config.toml
n_layer = 8
activation = "squared_relu"
norm = "rmsnorm"
norm_place = "pre"
rope_base = 10000.0
qk_norm = true
attn_scale = 0.184
extras = ["capped logits"]
init_std_qkv = 0.0414
beta1 = 0.9
schedule = "wsd"
steps = 4437
Each number is 500 + 25 x the weight over its row's rms, rounded and kept within 0 to 999. Layers, rows and columns count from 0. Numbers have three digits each. The size before them is the row's rms in percent of the matrix's.

# layer 5 MLP up, 768x192, rms 0.177, rows 656-767, columns 96-127
101:520568456512477496496522482500445506519474462507458495488497519537482552524504544529473457509544
110:489508516499524534540431485487508538516580508490522503495469482464506521461468522470487505499549
106:516480434506464484497485507538489511482510470496512506451496503516528455521510490525518477504491
096:524517491501477543498474483520518505520479521464493499507478540490503513483481540487488457503515
101:456522492494471546484542509544507503529523514518473504489461491503475529512478484490502470498483
114:519467478510469514508483485515544509544494500522535518541521510502488475496520496480486513502481
098:529490495500487497468533525501496465482450504471518504497512501495527579522492535460507490521487
091:497513487504471497494490481483488509517503512485508513500505477495506492490514520526546527512525
093:506454509562546474517460549536475525478507564501491487511482477562484495485514546546492485480518
096:479522496524478542518502499507482520490446493461479578511476475538511454508561508528469439534481
109:476487519450501543457553527509505508472506480503505474456515529497428498491512539531506472502511
100:455470453494487492488483531523519530518470516501523471496457522529511482485442509489505498505532
124:483512514520495440444504503489530489503469486526483482534516482532518496530453473510498522484471
096:472466432455524480479538479514485472524548442542485475498476462483486486538469444462496526478489
115:476482465471509464569516508484481520493567522511519491511496531473507516497457493519498483536547
096:470520460456517524491508485511493510502533503479502459542491488466484572453460485511504495532494
088:520508484494527520490490492489472483514474517500534552522482461503511502509462491535473504509467
102:508480487522517517514511554483494484506508499520477498541488504500477469483523505505504507472502
086:496520472487497508472456507509489503510487526466515560485465484491536517519507481483498530470503
087:534505519456503520503493509495449495475529505471472526467585520521467566473521521531487476505484
100:472505477506492538494502546464547518518509487524523512493472497476468494497516502485494472473465
105:482502508490501453488515509509518500512466468558477478494538453508483497487480448510523485511514
112:470513485508459504472497502505487564487532436498525507525472513508434506492489543538531493488539
104:502495508502475495469520492508489464473497537521477434450492472503490500507499515489453516492540
093:444490501477501506531530487521499490501459461481531540476467497470474517490504495500442456510511
098:499477490506513516510451479549503467489514524568490550536471510506508498506480495502522487483477
086:460495488579459480474540507525505516445526478484517495490446476477525472509488515503517540521495
098:543520502507532481556503489446535504516459512526490475538515456475454477479506473465486488505501
099:517500509496473473482494453470463495520487492525483463504486529525439437525503504458485498462510
109:486498473473489482612475480509492501488493452487489526550518489517488489499507488494508487492531
091:516555485511528478489532492517463517495498549529487485479506525500503468533488489520488524433507
110:450517472516508543465509512518499516491494523453510497530471495505477520568494503440477533515526
086:486487535505507496475471509463512524523488577440479498511510509485502509481536529510504559486480
110:477501456517544490460493488488539530551515510478520513483463489509466569462526526508521477485491
122:510483493457502500528502495482454483486488438523513450469506452511475544492481480515472513425520
102:493500513503519488502493514482557525507558512466491491503502490529486502472510491515505507473515
100:464483482479524488499503535479517511482469477489578510502496503503497533543509507517521505518533
095:530521474491481508535477507468471516496505495527461507560523493513490536460475486518517463511475
114:467463491519456520529525518567464517490493523502495477468490497462476477555548480473503478453540
110:498502532523458547494478485463458511474450517501509459528528506477498508530517533473484507538530
104:495533471459492447494527501515482517492462491511506458508498509515458515497514459484495487474516
092:513488471506557459506471514518476490522487480518505546464522467480442484470557493546498549481518
082:478503489502480542510466489510515505493486521495494477505499526489464485467500482456527469500501
100:465518547491519493446496533498522524541500455481497501486503471521499533514465512505498510532541
107:443492502493530510544506493488470467468515469498517480473452483484498520543550511460490469523489
095:488536444496478517503485445536450526493583492522482506483454476466490518507483533471495516532504
110:515500518512502470512455495511487500501539502498502520481554514473476462544549474478465503516469
109:533531487515496490482536491513464478482523472524504481544452482503478516557503477504480478477500
105:460541520484479512512490516468500465474505507486471521510471466482464479479523521488503503518492
108:492507494500488477521512509456518525502500491472526489496487498485475525498519523493512512481509
096:523511507511473491521534530498494533518478475517494462496501500523503531523504517473486509477527
101:493465494514528513528494497519520518490478530513477497482558454512486520521463493481482474502518
099:556521507507452467517492504507458497530498509524537528518502486472468499488482508440479495508519
104:524528493515488487497495463532507494467512507475522526534488521536482515498533456534483527515493
105:486527499476479526460490479462478489455565510493529501496542518475492464554528497436479509533513
104:451519469477504489474524493552486520556488494514496536514490515503522504530480533500508477511499
112:508524468505469490517555492542518526523520527469525476585508485533467501501526504499489463506537
104:496479536498522487522490519532441506507510481524494499519507530531476528519476493493463506548494
086:474520490493501504487495514517529544501501483454494494514505460510491457487513532453506483512517
108:490523484519515465533498535523509499494495471540495441490524483479474478507451505490523505518465
084:471520509494516509426481510522509499517475486532537533464532487503509510498490509527506518523474
094:502476469470502485503469506498508499513527533517494503536497490545442521483484475530533468463503
093:483508483525512536489478491539474509522546525508472556487498483534516503499521527531502485516555
096:493451482454461519531479472567539474552512475537481475508530480520478468508502535497494494512477
104:480492550467542530506480482521481483505467487498540473491520444446515464484483505527498457516506
111:428482495470515510504500496531542534485486497494490511488485513505473471509504521510509442524520
107:494523491500552537482487545523482495519520489490483477485477513493484532503452494482419491469517
094:496491536543484546517483518478482512528506523467478503533458485495521466475531497475529491500474
096:512534451501439558513530467508510477506499488480519497455508477493497506519480552475469482485513
108:527512516505537493488533477510473532523539481493493509526494469459481468485504528546466518478507
087:500563493540496499533490521514451505520475514491529441523488512500480497494518481473515475460505
113:497503496561558507528461474499508512499528474563521529522498526539472456502534491472478515486531
104:496503510532522507509506517527461524477522500464501515505540484493482509477514523473489509484503
106:517538496499482470467501523514507492492492497449501519498477514437486496507524510498523507477541
098:496510466499501543490482487502471488515481529507507503526515474499433460471491494486510518503491
098:511483487514499504526476495478461528512471557515452490445519525516497527494478504500513487497503
110:507478471517498456487464514504467490460467522476520492544468485512463515529488501503452508469490
097:497514536508525483516514519524512492483521460510505454515515552505467519484446502482510537484480
100:469481462516458536522484518471487508522527527481510432449495507506488520534500529535491497467471
106:519489534460487469490479467439512479546484545478536529530478550503456479470488486499510515459498
107:462542455490441524519504510503502487496510482522505493493478523474523471524449505510452454467499
106:495524489531480493532516525499471530452512466488530511480519498488500463452515537484507489522516
083:509473482493516513510530482526496504510503523514511504476576463514461484515542515475486492498514
103:473488483502444507484492492480514469511513554485503527515483472508510511506505480475507471512520
099:487522530518520492500492493515522525529506496504511493510471479518501542498530493463479495529496
093:460534442499499514527490504513499455480534539465476477480449478503489500481536537515508513478470
096:500538512523479482514517531497471496484486460505476469489479500447512454474504496462482500557507
108:482495482514483500450470515507501537500541505447490571517526520538490516516460473516503488525515
098:504483487475491517519463508501466499514491481481531493518492476535508467492466499507492490516514
096:478501499462475513512471512494512533536478489491496515503500492494515536495448504514486476465470
112:439582483516518523554520497530503482503491507486492458483509474527489466482512520499466494511520
094:495501487536499564467481517449508556529470522513503469483512472513506511484487555547501490487487
086:459505499513479464468507502494539489536507542487453455496536483544531486485496527530511480491562
084:513532511492500494482494469506479520497507511541491490533467464488476478499531522529541489508532
102:523488522495489469558518502548475518513474513449523490530489494509536538514499508486458530458496
091:490475503532475489519474471538484518532453498459483531485559500516527493497528501559496522519500
093:473444522487523492452533506472563521520497487483516464499532491525502464533550514485492465487508
106:502540526444511505499459485559504500494500456519500508496481514497448500488533554558466516518521
095:486567523497520490479455463522499525500517525452488532497498465516511473474487527494526495510519
098:455501502512500516512495509501517513492487443505452498464533495470484509501469501528481473514487
099:499496536503501450489508522498512542500525451505474473483494538491489522518499468494445511471483
110:531496497510508449496504489506464506559511469496518460511493499493467469478522506505487482507506
096:467503514481551495506474467463497456445445495484497472490488485471483559527516498480512483538525
113:512487473509500478463520543488537513474496492481484519487531512506502499495507510456478533507522
104:479534490485475498518506482478525516502476523475444498497544486515482499455542483538531515505500
116:457478479498532503518495534514466465499528521488457503516550446487528505535464495455467489471494
095:496524475483497487468502538475532522487493513491519460525480498519475543488473492510511505523498
107:506510530492471526500496487506494461522520451529480463488521454488452520477487503470537457531508
093:442544480556493503494498496524488523511486495506511471493494519477485516491499502509505500509545
092:460532486513489547488433500484487492518481500459520508510507456467512494539496458522482523534471
102:497524526481500482496484534515522508494506506578516513526457498518448493559470490511484517500471
107:495509525497516500491474530509476494473499523489510494493506465498514470505526471508504515497488
# layer 5 MLP down (transposed), 768x192, rms 0.0446, rows 656-767, columns 96-127
100:543542464527480510497502499521526502478471486499499471502496534488507532541508507478450522512547
108:522507504481556502469475507448559516457488487498518491536518561501494495525491517493509466482504
101:534494499507503522498531519498482540529540511530493508441525526526473529477525522499438478523511
098:509501491509472528509522483465502508489477439482504534509505488460464510519506495486498498486514
103:542504514520514541478480452524495509461511499531503526527484497533504522484483438490492500511506
107:462538507530540467507487513488529479516518526518536498524463475452455483505519519495497531541471
098:530461488478464527496485527513495466485507491512540512508480517458487489489511478481447490492520
107:518540472491455511478500526473464517502526514499514512496483536463479491530502495508568500529463
098:451501546452547485506499501521521488556533547508488456512490461485506464480510517517457469486523
097:479503503507503487511531500506565502470498521511481529503499488482500458486459510500444536511470
105:508503483466470483497523493487469502496524528545505506486524490523521541519490490537520537511470
106:509518506486473493540526516504542511512443489516503498522466496484451509490476514515497510486474
119:512481510506504479447528475482500523543501467520562493533491527479496477495497470505449568513466
101:470501476466463539524519469464490527476529522493509491531476512446469524508499505506537513478500
112:490530498504502512501516525517467443492517513493494482513506464485530521466496477486522485537515
094:514499473469489542545457492510484489466492491476521541561484503470528457474481517496506503497443
096:456529478535509468513479491504502454526472506521534501492534508509536501523482505479510507551520
098:520507534527525466501495506490497491499543504476551532536493500503493488480503473537489469518444
095:493523502515502537470543469501507485435486511502516547487430517467514527482472497492498538494507
100:518495512459486485482519490494510466464519535494466510494548519502477492422501494509556489471489
095:519498504526472468510558509464492484551468528498521505503479470495539507477533495497530482443503
108:574543560530537536490520484521493506461478479496529515481473542500495493482492476514479467490519
105:511486510502492464505501485511541516496501478520499530530492505581472506525483507495536513508523
104:532491477463474553509478499519462478444516489480499498459491478486478489534523513448508465496458
096:513515518518500502497528503518533517487453502500502493465474486482578473503481472487492460503468
100:509491499524466528480484494473457496517503523478520516513470511490472504518534559515464535483538
083:519503499466521487490549508518507500443498522504476507518465509450508487537480493436483484488484
097:524483515514490482492517521483518496487446515532527520502515488514488518529475477506454467494498
106:504520496475517437483491476444510525512520488534488504455486537479482455514491494486514488481480
105:507478467497480523537464492487471491505531440549486486480495513467549496512467516487480537487453
096:484441532501486546532478452506505488497459483477499512495510469503482496455507496521532514500481
107:519510497484479498524516508475519537506493500519504500478470564514513491491495457504420492518482
086:518478516478471497494556494471522486489503508492492446454515516508480534497525462508482533489468
108:555480453467521505512482542497477511516446508470514531495548484512522514490504515522526507523515
119:479482514495564487509467503496459488485530510505531495509527518509481506475447479518495505487480
099:506528479496514461501468498492517516450552517496534486515496503527499491518531503519513447493484
101:486481464506482541540487518507526497504459509480516494487467473499481517536509506529491480507542
095:465471494493515483510505449530498516477514458481468480514503516470502509480525483545503465529520
105:545473529507466437453466511492461546525483494501515489471523513463524490496495464493519555487486
112:505475505502523477500526509489522522514468492507507502475483482474538526524494544499510480525465
103:486481471458460504536469485505507506496473518482528516485514531469487522498500493522495496488484
090:508515470467482540469485491517520482515513504516560472509494504521472505515491510497456479530543
097:461482470469502511525491479495515548528537485472517496503500476518488470460531501525536486491472
099:520478521525478511491512498497476490504480482440470540494482495498508500486507438462478503520511
099:516533505480515500459540502517524500514492518496517515478515497447448508491521477485501511478480
099:495498458508550511504533509514517499522471486514539465453501496474528483477536500481519452514567
108:473529549473532523480525493537463502498530521521495492497482509495485524504517492479505485492456
106:506534525500523489513515492523494480495497447479474466426461463470494495499529581474507502541505
106:468501455484516499502509499496508512501496487498480513531494499534520502490491488520485467556497
107:504509468470540459465507461461466507523484488461476468484512466503512540494502511470527544520510
093:501501546502507458483509507459443473511505501495513480555490497457483502520513504480485458469490
103:514484499459485505468533528492491507490491531440526487491508545511468504545526467517462516556505
102:509519494518451514455511532519477512472504504518491518468501496482492434491491525494559475537506
101:478520468503506518503548458494509529482525485538505552498497526492466462524510467500503526480494
100:508516511553520495465461523465451546545532543520464488518529519504507456516504493495421484538512
104:509479505520469522474486505497488513488493504499481492509503499516518461502482545482480482523530
109:496513530516489481477478518538480491494491505497501479498532499523514506508512476516524478519524
109:487527494494515515494524515494488507460553469472508527481469508458506490478487549513514506517510
115:540507492490511500522492470503464517462491472461488502544508458471535469492482549501500490496512
105:540509472525501507507506461483517515470509519523506517484537487536481478487500539487457490491513
090:506505489521509454519528520470509504512515508469557496501529489510526507521508459512512540532548
096:516484501453550486493529492498528498475493516466504507517532533491504478506499515463538466491525
094:518483477520464553481506481508479495474509532532468497499528502499523507480508517552491486534531
108:517516529496507521524547481484506496516556527532519512467520501498514514507503489483475478523539
096:482501499503503459481478491486489526459521484518499498493549536498534499500514473542472473484516
098:463438533495470474496503519526503507485492508536519482483498525494485471479467487500445433508476
109:560499505507533498484459519478496504496474484492468510490496491532516500486467460470514472497498
096:525494498510536508486532529504500486460498461486514528500434513480512506446543450475509498531497
096:498517489516507499489537481489485486462440441513495491473531505489525512515519512473478502497517
113:543488495465478522499492513496505530513519492460530504477522513479506467492523521501480515539486
098:524529566525498486529481533527503444513497478511497509512491460515498523519522490483440546522518
112:498510524498484519503487485488468492469462465562510517506455554530449496456486514547479515463494
103:493515499513506526447507490479477504482500466555545476493472518542444519555478471500469470552471
103:497499498512511479511536510504527510509490496450496495511490480529531497490530498444483528451472
105:469527516544483478477464505525445494489515501516527478517487510465472497518524499496520490503491
096:499483499503532483500458487491480561458491504539509494493523534481481530483535460468522473476494
109:508548484480514500521480527451511451522486499492477494496548491510488497496530486526542519506496
094:514494514490534496494504487518509498474494495493494503550530486518533456503496494502508527517491
103:447558502529456498498506475507511476537510476524513493539495480516471490465493483482467523531496
105:475488548479537477482567489468501449533532516479502524497474521500480487508496521521536464503482
100:515512525503482514504445510527533497446553494549490526473492523495479497529505520492487499575480
103:521511547510476500490505475517456498461519486412495472505501485476556514468505536476433524492461
094:445494522532497460499523550522510446507482507494512536503520485499495473526492523492503492485497
106:476481516510473510462462473445509503556495440467496556510533497483512517491518503524500453503456
096:511517488527457500474474436487514483466499505504498495501496465518508515543510475504498548492500
102:480480539503551488476517516500542498488523486504516536512508465559507500533519493510513499499474
090:489501511566502480462480488488490505531461496489498497489482490458523487498494486483542475485512
102:522527503518504468490487493459481505477525493534525531515493481531499502521504493492460502531485
096:493493515490510513533552494473523519507501480515525526500524500531483495445501481483494524537502
104:500509519501479520522485497487523481492489470526474507517464490431500473457496533508498452497512
110:513514460501477524491524469457470509479552485492498517528472534525538465515528529456489488517498
095:485503516476547528468501532485456465538516474502517535485515488537501465513485464517476520473448
087:478495505529504530470485517503515478538466495509506527486496518525505549532479496510466497469502
087:480498491508494504507542472520516482483513470495488536521533531528458515474464478502530493518501
104:535463500464494537494483475512511528435481490463512504506509490520528478521493512537494493477528
088:529479523521518515535517483447540493464483479507499515496516494482543505471495518517502473505506
094:478465481470518531483484508487473511522466472487491475465471496457501493471498463486510503491540
096:540499514502501509495530505506532511494506567438487520514448465465518489486511510485475513522490
096:454513496516508512468505483510453484526549502467469493521432531487492505543458526493549489515480
095:462505514469518504484463481510485499499527509543449474456546460511515511566467452496457519481486
096:528527494560477511509472558504490516480509493505524518511521480504509493524461489515512451460482
109:539449479472492482468494457515486473508507482496520458491542494500522501509521485506512477455514
096:484539543459517464459522500490511473551486495487502532498476479458505485512472501527500477519488
103:465501510518479500515487505465474495485461492474492530449482497487486501501540480518523482526526
107:549509488475503512510463455479472520462505514469477508523501502472493477500506515487488546544516
107:519513482507426511524492472513486497449467493527547514490536491478509499490470486522458499497478
102:540486500493495539489494510504472470489474520519522485479461464518492485526495456437447460480508
104:473514510542498530474524536487521491488536468512510493494529495492426525496529507472521456487525
093:524464504491532470515512505527465506459479484519475570530528457489504476498511507522487490484503
092:456508520511482480523509494457475520543519473500451511528526502438513509517534486554507511473499
097:494485517476499494506556492544483474494524514516491497491514546535476513566505496521460487436487
096:492475499486479509526526463480462502465511512460517498456503488480521473469504484492502512511483